{
  "norm": "rmsnorm",
  "tie_word_embeddings": "early",
  "init": "uniform",
  "init_std_qkv": 0.0425,
  "init_std_down": 0.0,
  "dataset": "wikipedia_en"
}
Each number is 128 + 32 x the weight over its row's rms, rounded and kept within 0 to 255. Layers, rows and columns count from 0. The size above them is the row's rms in percent of the matrix's.

# layer 3 attention output (transposed), 64x64, rms 0.35, rows 59-63, columns 0-63
size [112  90  91 107  92]
[[133  87 115 148 125 175 166 124  79 112 173 130 149 137  96 115 147  88 176  42 202 126 165 154 154 124  42 135 116 138 112 203 124 123  77 117 145 154 156  84 116 124 128 159 136 150 123  69  98 132 167 123 133 106 129 141 110 143  92 119 124 180 113 131]
 [133  94 160 138 152 123 106 173  98 130 116  82 118 136 143  88 120 140 158 131 122 184 151  69 120 154 255 118 111 164  85 106 103 139  98  25 108 134 152 132 127 115 127  87 109 123 126 113 122 137 184 155 136 128 144 103 161 109 153 119 112 123 135 110]
 [121 126 121 160 147 114 107 151 189 169  94 144 105 122 116 153 143 197 115 149 105  91  78  93 141 116  38  85 118  88 166  72 116 181 192 176 146  76 105 150 141 167 111  93 117  93 134 112 138 149 107 109 126 119 105 115 102 104 164 150 110  89 106 163]
 [104 211 115 143 151 136 105 120 159 127 150 140 132 132 126 124  87 200 135 119 154  71  69 140  77 191 116  80  92  61 169 114  88 108 143 171 107 157 104 136 131 161  97 136 119 115 126  85 119 125 111 134 103  96 119  90 158 159 143 171 127 188  82 125]
 [144  77 137 132 133  86 102 168 116 148  98 158 116 120 106 130 135 188 163 133 156 137 132  99 125 101 228  93 135 156  98 101 102 150 173  93 169  69  77 163 139 126  96 120  76 120 127  68 145 155 175 150 120 103 114 104 147 100 148 120  61 112 103  92]]
# layer 3 attention value, 64x64, rms 0.356, rows 60-63, columns 0-63
size [ 99  96 106  92]
[[138 136 157 102 142 141 152 154 127 183 153  97  88 131 121  99  93 188  83 111 126 166 166 115 130  62 188 136 130 111 117 122  83 147  95  84 116 130 135 117 133 182 207 146 120 144  98 109 101 138 143 150 104  70 123 187 178  58 143 181 132 142 136 136]
 [181  58 125 164 137 155 154  84 206 153 143 133 123 131 159 190 152 135 127 126 144 104  68 162 217 198 103 101 115 147  89 125 115 144 182 145 113  75 109 142  89 152 106 165 157 109 151 123 149 149 137 128 154  92  93 129 113 126 130 102 109 115 125 115]
 [139  98 102 150 168 107 152  63  90 174 130 182 144 135 194 129 102 110 155  85 103 136 129 168 172 171 122  59 106  78 138 154 152 134  95 148  97 160 120 161  85 123  78 136 178  96 149 105 129 149 168 135 148 112  60  99 159 160 118 109  90 112 150 123]
 [113  75  89 166 129 144 132 202 174 182 176 133 101 136 142 183 143 183 121 132 145 147  63 143 114 131 160  87 109 158 158 116 108 196 127 104 113 121  71 102 150 147 141 135 180 169 148  68 114 114 159 115 104  66 122 165 155  94 135 135 124 138 111 123]]
# layer 3 MLP gate, 192x64, rms 0.282, rows 0-31, columns 0-63
size [102  91 110  94  99  91 100 101  98 120  96  94  98  89 113  89  97  93  96 107  84  79 110 100  91  90  83 100 106  95 102 116]
[[144 122 116 132 150  90 111 113  39  62  79 118 188  65 106 185 151 153 150 121 104 117 148 140 113 119 129 116 152 108 134 130 100 155 151 155 140  92 122 113 117  96 154 119 135  70 194  96 160 127  77  96 170 175 102 167 144 120  71 148 131 129 137 175]
 [114 131 110  97 104  21 142 112  92 148 107 108 170 163 157 179 138 144 121  90  65 123 148 147 148 137 139 166 135 108 120 146 109 245 117 123 144  82 151 161 155 141 115  96  98 117 110  98 122 131 125 162 139  97 103 177 137 157 119 153  93 124 106 174]
 [102 163 125  84 125  84 133 121 145 189  96 141 151  96 157 152 143 175 119 137 131 140 115 107 155 106 108 112 141 125 103 115 120 174  71 157 166 108 103 143 181 193  80 143 159 136 144 111 111 117  54 120 107 174  84 140  99 192  91 197 146 142 132 183]
 [153 133 152 147 168 142  96 159 160 120  97 132 145 102 122 165 119 106 111 109 121  79 184 130 160  86 114  66 113 167 121 124 130 193 179 154 100  80 129 123 105 162  86 146 164 167  95  86 118 160  52 152 113 151 135  51 136 135  76 138  88 169 125 132]
 [116 118 119 123 122 130  80 175 205 113  90 117 189 118  74  92  98  61 129  82 178 108 107 129 110 101 101  87 150 117  93 142 133 116 103 171  78 166 155 161 192  96 119 171 153 139 146  88 130 146  84  85 127 158 158  88 166 131 147 150 112 110 128 125]
 [191 130 131 166 107 119 144 154 146 146 130 171 148 116  79 153 150 117 106 163  46 146 127 139  80  75 106 101 151 108  60 154  51 133 122 175 129 108 107 147 184 114 159 111 129 123 122 125 118  97  97 132 124 101  72 149 124 102 124 124 145 211  82 135]
 [114 153  75 122 116 126 119 155 150 142 138  93 130 116 103 162 201 164 144 200 134  52 142 136 159 128 109 109 119 148 118 122 114 170 111 155 116  95 139 138 114 120 112 173 154  86 162  81 138 158  95 122 155 160  61 110 132 113 103 168 120  91  73 218]
 [106 123 163 171 165 118 159 126 194 143 178  78 167  86  50 144  76 135 101 139 122 101 132 103 110 116 112 136 182 136 163 100 180 104 147 201 150 143 109 117 153 129 159 102 142 177 103 147 116  76  75  90 131  97  89 135 129 111 129 142 178 103 137 146]
 [115  64 176 111 149 140 141 121 179  97 190 144 162 129 127 139 144 160 163  62 114  82  87 112 127 158 111 187 121 140 111 160  95  98  95 163 184  59  92 150 116  89 133 168 159  83 136 124  95 121 108 115 164 127  86 128 104 116  98 108 165 169  89 130]
 [145 134 157 135 189  95 140 156 137 105 159 142 141 114 119 156 146 146  98 158  97 105 116  56 132 141  83  92  84 106 187 133  63 138  84 137 147 114 111 195 152 100 121 143 108 197  87  70 119  88 121 107 141 120 128 164  74  97  88  77 140 117  88 124]
 [186 125  96 100 165 151 214  96 102 127 154 117 131 136 117  90 172 186 158  97 123 103 120 118 136 157 102 113 182 112 121 122  91 135 153 135 102 113 130  57 106 129 129  40 108 184 108  95 135  84 145  93 152 117 156 173 173 158 139 119  93 112 100 120]
 [153 152 158 109 179 131 146 113  99 113 131 139  65 193 169 120  79 126 173  67 129  74 164 137 118 136  96 149 107 101  82 179 148 151 158 154  63  90 155 148 184 112  92 116 149 146 147 139 146 165 129 118  89 159 169 136 128 138 122  81  63 133 140 148]
 [101 152  55 116 124  71 162 128 119 147 154 130 134 147 168 113 175 173 126 151  93 142 117  82 137 123 104 101 188 102 172 109 155 190 176 154 103 140 132 135  97 123 162  73 148  77 102 153 162 175 149 115 126 143  94  82 112 157 106 106 156 126  63 175]
 [133 182 109 125 137 113 172  88 141  98  97 130  63 180 113 115 130 132 179  94  72 157  69 109 113  76 128  97 119  82  47 174 106 140 114 166  44 114 132 127 146 146  85 133 122 131 107 102 102 135 117 108 117 155 132 143 148 107  79  91 138 166 112 155]
 [170 118 219 116 151  93 208 170  99  88 103 123 121 112  68 152  94 131 116  88  94 156  79  93 169 185 124 153 187 111 130 109 109 106 183 172 105 152 113  97 132  94 113 135 150 107 161 155 151 130  78 103 125 108 115 150 146 157  94 126 118 137 127 119]
 [182 132 141 120 138 134 116 175  86  89 150  92 127 149  58 145 126 123 167 141  62 107  73 144 104 143  77  80 150 149 173 112 113 156  78 144 106 141 115  84 148  90 133 156 184 137 136  86  98  94 110 143 129 143 125 147  78 172 102  68 111 170 168 148]
 [118 154 116 118 142 139 104 193 173 154 152 110 111 154 112  91 156 181 106 122 141 116 126 112 120 101 134  92 127 146 130  98 109  99  98 173 118 158  83 116 183 147  80 151 159 128 153 147 109  62 127  80  33 138 141 120  92 148  74 142 121 220 138 130]
 [140 112 145 145 122 106 180 145 105 132 128 119 140 136 116 143 143 105 129  93 115 140 129 139 182 112  95 147 150 140 119 139 136 133 130 162 114  72 144 118 154 136  72 199 129 141 146  89 166 117  43  56  86 160 154  48 110 161 139  53  94 172 155 161]
 [134 120 104 172 185 148 192 119 131 186 111 138 136 117 177 143 182 173  71 144  88 108 150  93 143 121 126 148 184  88 109 128 106 156 213 177 111 109 109 127  82 125 114 140 136 109 112 127 142 106 140 134 184 150 107  73 107 120 112 163 126  57 113 150]
 [154 179 144 117 178  72 115 102 121 183  96 166 154 188 126 139 187 157 111 136 109 105 169 113 161 110 128  99 161 185 126 125 141 129 149 193 127  67 112 148 195 170  75 120 124 112 109 134 164 138 117 133 103 185 107 144 153 138  90  79 132 173 128 128]
 [173 160  87 134 116  97 164 147 152 130 152  95 164 163 123 152  91 118 138 109 165  97  87 112 148  58 135 143 115 192 135 178 139 105 142 173 134 116  76 162 182 177 163 149 154 102 124 152 110 137 146 109 122 100 109 136 174 134 143  78  40  74 141 114]
 [160 151 186 114 115  95 153 123 194 162 122 168 124 138  78 129 174 105 137 124 107 172  54 104 106 157 128 117 114 143 142 143  91  89  96 145  75  96 129 168  71 137  58 114 163 111 161 144 126 126 128  93 126 132 171 148 138  79  73 172 104 110 119  80]
 [157 154  83  78  68  99 208 165  99 108 129  65  97 135  82 174 144 148 159 113 142 122 147 104 122  99 117 162 173 104 144 113 139 148 133 168 102 143 104 143 126 158 201  86 135  82 136 111  71 127 106  86 127 165  58 111 140 156 137 135 125 143 109 153]
 [159  88 143  75  95  58 122  93 131 108 127 140 188  93 164 118  91 140 134 135 152 133 124 117  80 130 131 134 146 144 128 158  80 218 142 157 128 100 160 156  92 123 138 121 131 155 157 114 120 144 165 121 122 106 145  65 179 124 107  76  33 158 107 126]
 [170  98  86 158 184 107 149 178 139 185  95 181 120 147 131 133 114 112 160 105  74 179 141 120 126 141 151 139 179 136  88 111  69 139 142 154 126 120 118 154  93 136  51 136 121 129 137 122 153 127 135 164 122 136  88 146 137 154 156  60  63 145  89 191]
 [120 113 145 171 113 192 156 173 128 124 124 111  90 117  95 136 128 158 125 157 105 108  37 146 114 130 107 115 170 101  86 144  87 133 154 138  81 131 131  79 149 113 133 110 115 146 161 176 132 113 127  82 155 170  86 133 133 143  77  73  64 203 120  82]
 [108  95 165 132 164 107 116 180 152  95 142 172 129  67 130 175  76 127 115 118 140 136  67 109 129 160  98 173 141 146 207 144  98 165  97 134 125 117 105 189 164 106 140 211 106 130 139 120 112 120 112 111 130 156 114  87 114 123  61  89  93 101 107  97]
 [162 126 118 133 110  66 122 127 155 129 118 138 147 123 156 199 121  84  86 100 168 141 132 198 152 121 118 153 110 177  64 141 109 166 152 125 118 117  95 128  32 124 111  83 168 110 117 154  99  74 103 127 137 113 133 174 121 125 125  54  83 136 128 162]
 [193 137 128  79 109 114 131 117 132 137 130 106 130 155 181 103 141 150 108 125  61  71  91 105 151 120 108  82  95  93 179  90  79 181 138 152 119  94 128 175  97 165 174 112 144 128 151 119 161  97 134  88 101 150 116 215 128 143 105 111 132  85  76 140]
 [126 109 116 165 110  52 110  79 183 153 116 103 105 163  92 121 141 110  95  64 121 141 121  92 107 119 137 159 135 124 153 134 156 144 109 169 114  78  90 199 141 139 115 124 141 136 148 183 163 101  62 139 169 137 153 109 100  60 108 134 109 100  97 192]
 [112 143  80 111 145 114 157 142 134 187  90 154 141 121  90 174 134 117 140 132 175  57  97  91 126  79 100  87 153 190 156  85 121 143 105 164  97 142 165 149 168 131 112  84 100 145 164  91 135  90 100 112 139 124 166 158 147 124  92  78 117 143 153 209]
 [165 126 125 101 128 131 139 138 147 166 112 154 137 142 137 140 134  98  85  94 111 111 125 155  81 111 122 126 182 150 206 139 156 132 155 156 115 139  79 123  80 100 145 144 167 113 112 104 152 127  54  95 104 109 164 164  84  95 121 119 124  45  40 183]]
# layer 3 MLP up, 192x64, rms 0.293, rows 0-31, columns 0-63
size [ 99  85 102  94 109 119 101 112  96 106  93  98  96  88  96 116  93 115  81  91  90  93 104  92  87 104 110  95 107  96 107 106]
[[122 163 123 151 171 133 103  51  70  74 129 120 115 149 110  63 167 115 102  97 174 100  67  97 104 173 134 119 181 114 157 128 136 126 124 144 129 112  96 168 114  64 124  85  92 150 190 122 174 142 105 149 160 114 170 116 141 166 159 157  97 108 120 126]
 [137 147  75 172 122 124 108 110 127 150 160 138 130 145 123  94 144  74 158 149 195 123 135 142  49 195 142 153 162 146 140  87 155 126 159 157 113 191 164 144 111 123 152  68 101 168 168 147  99 114 147  80 164 127 155 118 125 139 118 167 114  59 118 182]
 [120 136 110 117 156 119 123 134 107  98 161 127 108 141 112 125 131 101  61 137 108 177 161 134 144 128 162 140 134  72  90 152 157 111 190 173 123 106 101  70 100  81 138  53 179 146 139 128  95  86  79 201 136 165 183  68 135 165 117 131  89 125 129 123]
 [122 166 142  81  80 142 122  79 142 158  99 149  84 145  94 128 189 199 149  93 173 151 157  78 140 105 120 178 137  69 178  92 128  79 146 143 153  62 129 119 163 126 135 102 136 128 166 159 187 137 149 101  87 151 128 155  99 122 166 127 165 116 125 132]
 [176 145 171 162 112 169 101 142 138 110 179  71 177  79 145 133 166 122 111 127  91 107 124 130 103  97 126 160 145 152 127 138 180 115 163 111 139  99 150 127  98 128 195 107 181 116  67 128  43 111  71 133 111 158 116 113  93 155 144  75 158  96 111 103]
 [118 137 154 165 127 146  77 152  74  27 115 127 127 148 137 126 108 159 113 144 168 103 130 110 187 141  99 104  41 132 139 154  96 162  96 155  89 119 146 111 143 141 104 188 147 131 134 126  91 139  75  98 149 118 136  98 190 126 199 109 147 106 132 110]
 [151 146 142 164 164 120 125 123  62  77 105  91 114 140 102 104 115  67 173 107 116 180 136 148 183 147 155  87  69 144  86  67 136  95 113 146  93 139 142 115  87 176 122 156  57 161 100 105 136  99 134 103 118 140 152 143  72 132 158 139  95 161 134  85]
 [144 147 136 186 171 185 120 114 179 174 124 128 143 116 176 168 139 171 156  85 137 117 173  83  87 114 109 108 184 162 104 103 158 134 138 144  54 118 109 130 129 121 129 149 107 135 159 171 172 130 114 183 179  82 118 139  95 129 143 138 137  68 159  73]
 [115 105 150 162 141 111 163 160 140 126 220 111 156 139 132 164 163 122 177 130  49 159 170 133 139 161 124 120  79 104 134 107 128 147 188 163 135  41 120 152  86  73 114 134 127 125 124 157  70 147 156 138  93 140 141 136 105 125 145  88 137 142 187 121]
 [107 160 122 191 150 106 108 143 146 156 147 159 179 154 153 136 116 151 101 115 127 145 122 176 149 128  94  77 145 137 239 133 133 168 127  83 136 163  88 178 100 119 124  72 121 146 105  63  71 116  81 171 141 129 107 141 124 130  98 132  79 149 150 145]
 [185 129 173 138 104 155 100 123 125 122 164 100 144 142 105 187  87 129 138 138  53 128 117 156  73 119  99 137  97 195 156 144  95 154 138 103 144  74 113 172 150 202 156 176 127 113 101 119  67 104 173 145  62 123  93 139 127 107 101 128 150 153 126 118]
 [ 89 143 125 150  98 159 181 192 143 181 105 106 113 126 195  94 147 167  86  89 104 174 128  98 153  90 126 109 166 117 140  90  82 153 169 131 158  86 154 116  90 207 154 148 138  72 112 144 105 188 131 126 131  87 119 133 161 134 159 136 151 110 160 120]
 [134 154 140 139 127  64  85 150  39  43 108 130 147 112 127 133 116 104  27 149 143 155 123 184 149 145 136 204 139 173 141 146 102 118 123 128 148 105 152 115  94 116  99 152 160  99 101 141  95 107 122 147 132  99  95 158 118 176 135 149 101  99 121 132]
 [122  96 175  92 104 113 141 107 162 145  76  85 116 171  84 119 118 139 153 112 142 128  76 157 131 157 140 131  81 107 142  75 113  87  69  97  76 179 143 137  95 150  99 142 130 183  96 110 101  94  98 173 112  80  70 171 167  98 131 151 128  73 122 154]
 [152 116 114 132 102 125 169 157 155 202 127 118 148 103 245 120 163 146 119 128 138 146 139 149 131  79 114  72 155 126 156 127 179 118 108 102 146  86 137 120 104 158 162  84  94 108 169 108 165 161 113 109 137 136 122  65 184 159 169  95 160 152 119 111]
 [130 136 120 113  90 175 104 102 208  78 112 100 143 101 173 111  84 164 117 143 108 146 141 104 127 117 107 170 192 127  86 109 140 138 130 153 210 159 130 198 130 121 123 100 156 186  96  98  83 154 167 157 128 131 108  91 109 158 132 138 127 156  89 176]
 [ 93 161  92 151 115  82 145 174 101 180 140 127 124 154 152 159 205 141  92 118 179 144 174  71 106 149 115 133 128 104 121 144 101  99 183 106 135 145 111  41 114  68  72  96 110 116 145 161 124 141 117  84 152 124 134 144  99 146  67 151 140  96 116 147]
 [137 154 143 114 131 122  87 146 155  59 146 138 161 145  86 106 146 148 164 130  99 126 175 155 157  95 119 111  85 190  80 126 140 125 106 148 120 117 108 180 173 140 158 103 171  87 123 132 181 185 200 146 115 110  78 134 102 151  96 208 142 121 131  88]
 [141 132  74 148 201 180 147 150  53 161  35 199 141 146 109 140 150  94 116 103 115 107 110 127 130 144 152 122 127 158 110 142 158  89 166 114 135  63 146 115 116 164 149 140 182 102  87 110 147  73 101  84 145 118 140 157 150 125 157 141 132 147 141 133]
 [115 129 101 191  73 159 183 154 113 182 157 117 151 138 185 136 166 100 154 140 129 123  98 103 125 122  97 106 127 188  95 107 102 115 130 110 121 103  68 159 138 171 200 172  90 109 169 143 120 159 149 108 138  96 120 166  98 128 187 157 100  96  72 136]
 [126 200 106 164 151 143 100 204 109 153 145 128 130 155 140 126 107 109 184  81 140 144  98 138 188  92 103 152 101 112 116 145 161 118 137 119  95 108  85 109 152 185 104  75 137 167 199 132 115 158 160 126  98  98 168 153 127 112 160  62  95 107  98 103]
 [133  90 107 104 119 137 129 100 122  94 112 125 123 161 139  89  96 127 175 113 195 139 142 118 161 135 124 162 172 155 125 117 200 146 199 136 146 127  83 115 164  24 146 129 125 111 100 114 148 135 100  91 172  66 103 121  81 127 152  70 143 147 143 167]
 [133 143 122  72  46 129  97 174 106 170  99  62 108 183 140 118 174 133 166  95 176 137 214 169  99 118 106 129 154 110 121 111 111 126 103 143 167 194 127 117 142 117 128 156 107  96 119  96 152 131 150 164 119 119  86  85 128 103  99 115  97 175 122 146]
 [114 188 125 130  92 112 105 153 156 106 187 132 192 113 160 129 105 107  78 111  93 129 141 115  94 120 144 113  71 117  91 156 152 140 148 121 134 158 143 173 129  38 138  83 143 150  80  88 154  98 121 163 137 143 122 111 116 139  36 143 151  80 113  86]
 [139 160 105 136 133 124 150 148 155 122 157  83 150 135 133 134 201 106  85  71 105 146 175 119 148 140 119  88 133 178  91 134  83 138 179 121 132  91  95  65  48 155 155  89 133 120  53 154 113 108 131 140 161 153  85 142 145 109 153 180 151 162  92 139]
 [158 111  88 143 131  84 118 157 157  89 137 201 113 172 140 169 156 123 144  87  62 113 166 129 169 119 139 114  95 220 102 133  65 151  78 115 121 100 174 146 110 167 115 167 132 127 127 120 139 147 115  59  79 121 140 101 116  87 140 125 134 104 135  91]
 [193 141 100 105 168 143 107 153 116 129  98  94 131 117 129 126 171 176 135 175 120 131 103 116 209 113  86  71  93 152  58 125 134  87 101 134 161  75 105 178 138 131 155 150  68 121 104 168 123 116 127 119 158 148 155 161 141 169 142  82 138 184  94 112]
 [120 114 136 172 162 140 155 134 204 101 141 121 131 126  84 104 188 176  64  61 121 117  73 205 131 116 115 108 135 132 129  85 138  88 106 115 136 128 113 110 145 166 201 153 136 106  92 150  69 105 118 150  90 153  87 124 136 157 164 115 123 157 149 148]
 [158 149  94 115  69 167 142  83  66 133 106 102 126 113  84 110  89 141 110  99 135  95 103 159 179 134 101 176  82 170 145 108 106 147  62 120 153 125 140 155 161 190 152 210  93  98 121  96 145 116 153 162 137 114 156 134 128 136 131 164 175  75 132 103]
 [152  94 103 137 122  86  52  80 166  55 144  94 111 105 152 103 109 144 117 153  98 112  97  83 107  94 143 116 127 171 178 102 189 127 105 120 155 136 100  91 189 140 160 153 170  98 103  92 143 135 136 121 160 123  56 117  77 133  82  90 129 130 128 138]
 [ 99  92 159 143 156 161 219 113 120  83 169 115 165 135 129 150 128  85 101 135 121 146 104 204 122 129 110 106 165 136 106  83 172 117  82 114  99 126 161 165 121  78 141 158 169 156 123 147 139 130  90  83 195 187 156 135 154 114  77 122 125 152 154 102]
 [158 145 109 209 107 128 107 174 142  95  73 145 142 122  84 106 116 105 116  59  83 181 105 146 143 153 143  76 119 143 106 168 125 159 149 105 105 119 122 149 127  86 143 134  96  93 105 111 135  35 137  51 122 138 101  94 168 137  99 106 135 109 126 164]]
# layer 3 MLP down (transposed), 192x64, rms 0.288, rows 0-31, columns 0-63
size [ 98  85 107  95 106 119 100 110  92 105  94 101  90  92  99 119  98 111  90  99  94  93 103  89  84  98 108  92 105 100 104 110]
[[169 138 130 124  90 194 158 103 156 131 146 189  94 125 138 143 118 122  90 101 155 162 148  54 117 165 191  40 107 140  95 128 150 131  99 123  95 170 140 139  85 113 148 183 122 183  80  84 100 133 150  90 129 142 124 114 110  92 127 119 111 150  80 120]
 [ 73  76 132 121 117  98  91 151 127 125  78 102 115 134 142 155 107 150  95  80 105 141  94  89 100 107  24 124 161 118 194 125  86 121 103 122 106  81  68 113 147 129 140 147  76  97 150 132 132 177 156 168 114 100 125 131  96 165 151 126 147 133  96  73]
 [161 100 180 110 129 165 128  95 151 179 121 131 178 114 119 111 120  73 146  95  82  76  98 115 148 141  42 133 153 146 111 204 153 111 123 102 161 117 136 138 169 105 181 122 118 122 115  79 159 162 182  87 141 113 125 158 120 105 127  64  78 152 119 125]
 [120 118 124 159 122  91  48 179 119  83 164 126 118 137 143 156 177 145 199 146 123  83 138  95  95 127  85 141  84 104 121 165 121 151 110 106  97 152 100 145 171 159 106 105  94 155 119 139 186 142  90 147 141 120 113 162  25 138 142  85 129 140  94 118]
 [ 49 116 106 136 164 167  87 114  56  76  64 135 122 149 113 105 160 146 126  85 126 119 171 104 125 103  87 172 104 124 130 153 175 147 157 177 163  92  94 132  79  63 152 147 154  85 126 148 167 124 130 136 125 146 115 122 130 117 113 154 164 108  64 153]
 [106 123 187 167 151 145 130 170 111 160 115 175 113 106 116 130 142 130 169 106 120 131 160  93 126  91 123  98 172 149 155 143 112 167 185  91  99 113 110 166 137  70 190 162 117 154  97  97 143 180 109 150  89 203 123 125  56 189  98 156 108 127 113 133]
 [107 125  83 153 146 137  86 159 132 143 168 125 149 115 117 165 112 157 128 135  84  89 137 142  73 141  29 149 107 131 107 117  98  71 159  77 106  78 124 158 108 143 111 140 155 149 147 154  82 126  97 176  97 102 117 148 180 104 200 144  97 100 114  75]
 [145 154 105  91 168 137 166 145 174 133 110  92  88 132  98 153 104  62 154 163 118 178 125 157 116 180 222  97 105 152 172 140 133 150 152 171 159 162 100 108 105  98 143 127 126 106  66 108 145 103  60 132 144 139 171  91 113 154  86  97 126 137 127 102]
 [124 132  93 158 120  78 101 123 141 123 107 150 116 111 157 150 111 103  68 107 109 190 111 143 147 174 196 173 144 135  73 119 104 145  99 145 106 213 101 104 162 118 165 124  95 123 117  86 155 121 140 142 105 107 101  53 188 107 177 117 143  84  98 115]
 [167 110 104  98 136 108 115  95  91 117 118 149 153 118 153 152 129 133  67 170 113 111 129  84 132 124 172 119 155  87 113 165 140  93  86 185  98 171 180 113 100 119  97 162 105 118 128 190 141 126 218 181 100 110  82 140  97 130  84 145 148  92 127 189]
 [ 73 144 141 140 120 135 140 100 166 129  76  84 105 146  72  93 144 130 128 111 177 103 132 123  73 112 123 138 120  76 187  53 171 122 152 182 212 159  79 137 114 160 151 140 109 149 130 106 127 111 109 106 118  81 119 149 139 176  92 106 146 178  99 125]
 [153  61 108 127 123  81 116 165 147 103 139 121  68 163 160 127 139  80  52 112 108  96 164 134  53 103  59 137 151  72 129 117 130 130  72 110 103 105  98 105 102  85 103 140 131 129 136 124 115 127 162  95 149 127 125 150 140 165 127  85 136 109 198 167]
 [114 117 126 103 124 149 129 121  80 169 147  84 101  99 163 105 142 166 168  95 138 119 101 106 139 113  83 210 124 148  91 129 168 143 173 165 148 172 112 114 110 134 180 111 171  83 135 161 154  96 148  95  81 128 109 120 223 118 134 110 174 134 139 190]
 [117  68 130 146 109 132 140  78 105 145 177  85 121  99 152 126  74 141 166 119 102 137 139  71  81 140 137 154  98 129 182 193 157 145 107 178 150  96 147 152 128 150 166  64 113 115 124 109 142 150 169 114  55 154 145 132 108 129 211 170 126 131 102 138]
 [ 83 100  85 150 132 166 146 109 113 109 129 146 179 124  66 109 110 134 125 131 132 133  20 128 104 105  14 145 137  83  78 158  92 152 150 131 146 127 128 119 105 130 166 101  97 166 111 133 118 162 105 154 167 154 178 102 149 161 133 132 127 158 136 126]
 [ 99 122 134 147  63 159 151 104 165 117 137 134 141 114 110 178 154 137 114  93 142 178  82 104 136 110 143 228 186 117  95 148 112 145 121 177 155 145 105 158 112  94 145 155 118  75 100 122 127  97 142 139 168 111  85 120 143  98 148 108  95 146  29 123]
 [113  94 159 116 122 107 160  60  91 151 143 133 115 132 128  93 186 166  66 128 143 166  89 141 101 118 181 109 153 103 112 115  55 104  82 131 147 159 116  75 117 111 101  94 127 122 140  98 163  54 156  96  81 142 150 115 116 128 156 103 207 150 118 140]
 [170 118 124 158 110 127 116 115 142 103  81 116 138 173 173 131 160 164 162 187 149  91 120  93  97  95  90 110  93 121 134 126 151 108 103 144 182 113 147 183 134 175  79 172 110 144  85 140 128 156 113 171 130 147 145  96  68  67  45 122  80 110 124  97]
 [119 174 158  86 166 139 119 172 192 160 138 124 177 151 108  90 131 134 120 142 105 141 198 136 109 161 168 127 142 128 121 141 121 127 187 103  89 125 117 100 135  68 123 186  82 149 148 110 128 159 144 131 122 163 124  38  93 123  99 136 169 178  81 168]
 [154 139 106 133 127 147 121 119 117 106  87 131  47 125  85 198 101 188 119  66 152 124 167 122 172 126 104 115 146 177 151 134 158 106  88 162 128 185 146 137 101 161 156 108 150  78 169 110 123 141  92 186 128 130  90 127 118 190 100 113 118 150 140  66]
 [126 154 169 149 151 118 168 105 176 163  84 125 137 159 114 128  77 100 112 129 115 110 130 142 130 105 166 130 156 150  89 183 129 112 146  80 153 142 175 160 110 107 206 136 140 175 148 182 157  74 168  84 175 113  89 147 143 111 170 116  51 141 165 112]
 [146  81  90 143 155 135  97 204 150 125 115  74 125 172 135 126 126 164 121 133 178 120 136 176 148 127  56  77 128  76 111 125 164 123 164 137 186 115 154 130 121  71 142 174 156 169 122 200 140 136 128  95  78 121  96 176 119 136 141 134 119 121  88 160]
 [160 116  99  99 127  96 129 126  95 121 144 104  89 128 109 138 146 166 111 108 116 116 156  76 113 149 182 128 199  69 182 125 121 166  89 101 153 132 111 180 111 130 195  77 120  81 110 125 117 128 105 100 146  87  98 144 188 100  70 168 190  94 127 142]
 [ 37 118 146 142 148 112 131 177 115 152 137 124 114 118  77 129 151 113  91 174 115  94 130 167 140 117 119 123 176 141 171 116 130 172 141  97 168  71 118 144  98 219 139 145  89 105  79 154 137  66 132 107 129 110  80 176 117 114 149 163 153 141 149  80]
 [ 91 173 175 148 113 107 179 186 104 166  98 119 151 155 172 140 113 112 146  92 127 120 151 154 103 105 170 117 137 175 178 171  62 164 138 169 129 124 139 130 135  99 149 128 137  92 101  57 185 180 150 158 158 108 161  78 116 150 128  90 115  96  95  94]
 [156 202 135 131 131 144 164 133  95 131 185  91 156 113 134 130 168 137 146 147 110 132 107  84  98 134  67  84 106  66 126 105 144 170 175 106  87 107 134 147 111 161 132 102 164  75  98  96 119  99  70 201 118 124  95 101 100 128 154 114  98 162 175 168]
 [112 141 154 116  65 135 142 158 200  93 113 128 145 163 127 145  88 107 161 177 177  50 140 140  87 114 185 114 105  73  98 151 117 148 184 143  90 176 137 156 121  87 105 130 124 137 125 126 111 136  67 114 103 143 105 133  64 108 131  98 141 108 187 128]
 [ 79  75 137 105 106 120 140 145 165  94 118 197 133  56 146 153 146 158  93 136 159 192  78  86 115 125 206  78 117 118 107  82 156 123 121 170 143 116 156 141 101 162 111 164 168 125 165 159 154 157 100 168 142 142 146 111 124 128 196 133 123 149 129 111]
 [124 135  88  89 109 151 131 134  90 126 157 147 120 124 156 133 125  89  79 107 134 134 115 155  99 169 153 101 161  77 111 149 104 108 106  96  86 126 103 211  97 119 156 110  96  82 153 149  47 105 141  75  99 153 185 141 131 182 153 174 105 166  70 120]
 [183 154 122 139 121 149 168  90 128  86  91 105 133  90 122 107 133  94 125 140 130 101 176 115 123  86 122 121 137 138 158 173 113 101  41 134 158 152 205 148 120  99 133 183  70 142 135 156 163 135 106  87 137 129 109  90 135  98  96 174 190 105 180 173]
 [116 159 173  92 108  95 130 115 125  93 182 129 120  24 109  95 171 169 123 127 181 123 142 133 166 129 212 114 115  71 163 121 109 136 164 153  99 122 145 149 141 114 149 114 101 145 127 127 108 138 132 131  85  56 149  82 128 154 121 164 148 150 104  70]
 [ 67 114 156 162  40 132 155 121 122 159 120 108 127 153 143 104 147  78 120 123 152 106 210 142 182 135 112 188 137 135 143 179 112 156  86 166 129 157 113 160  55 120 154 115 140 149  96 154 160 136 118 136 119 134 144  73 177 117  98  67 115 128 108 148]]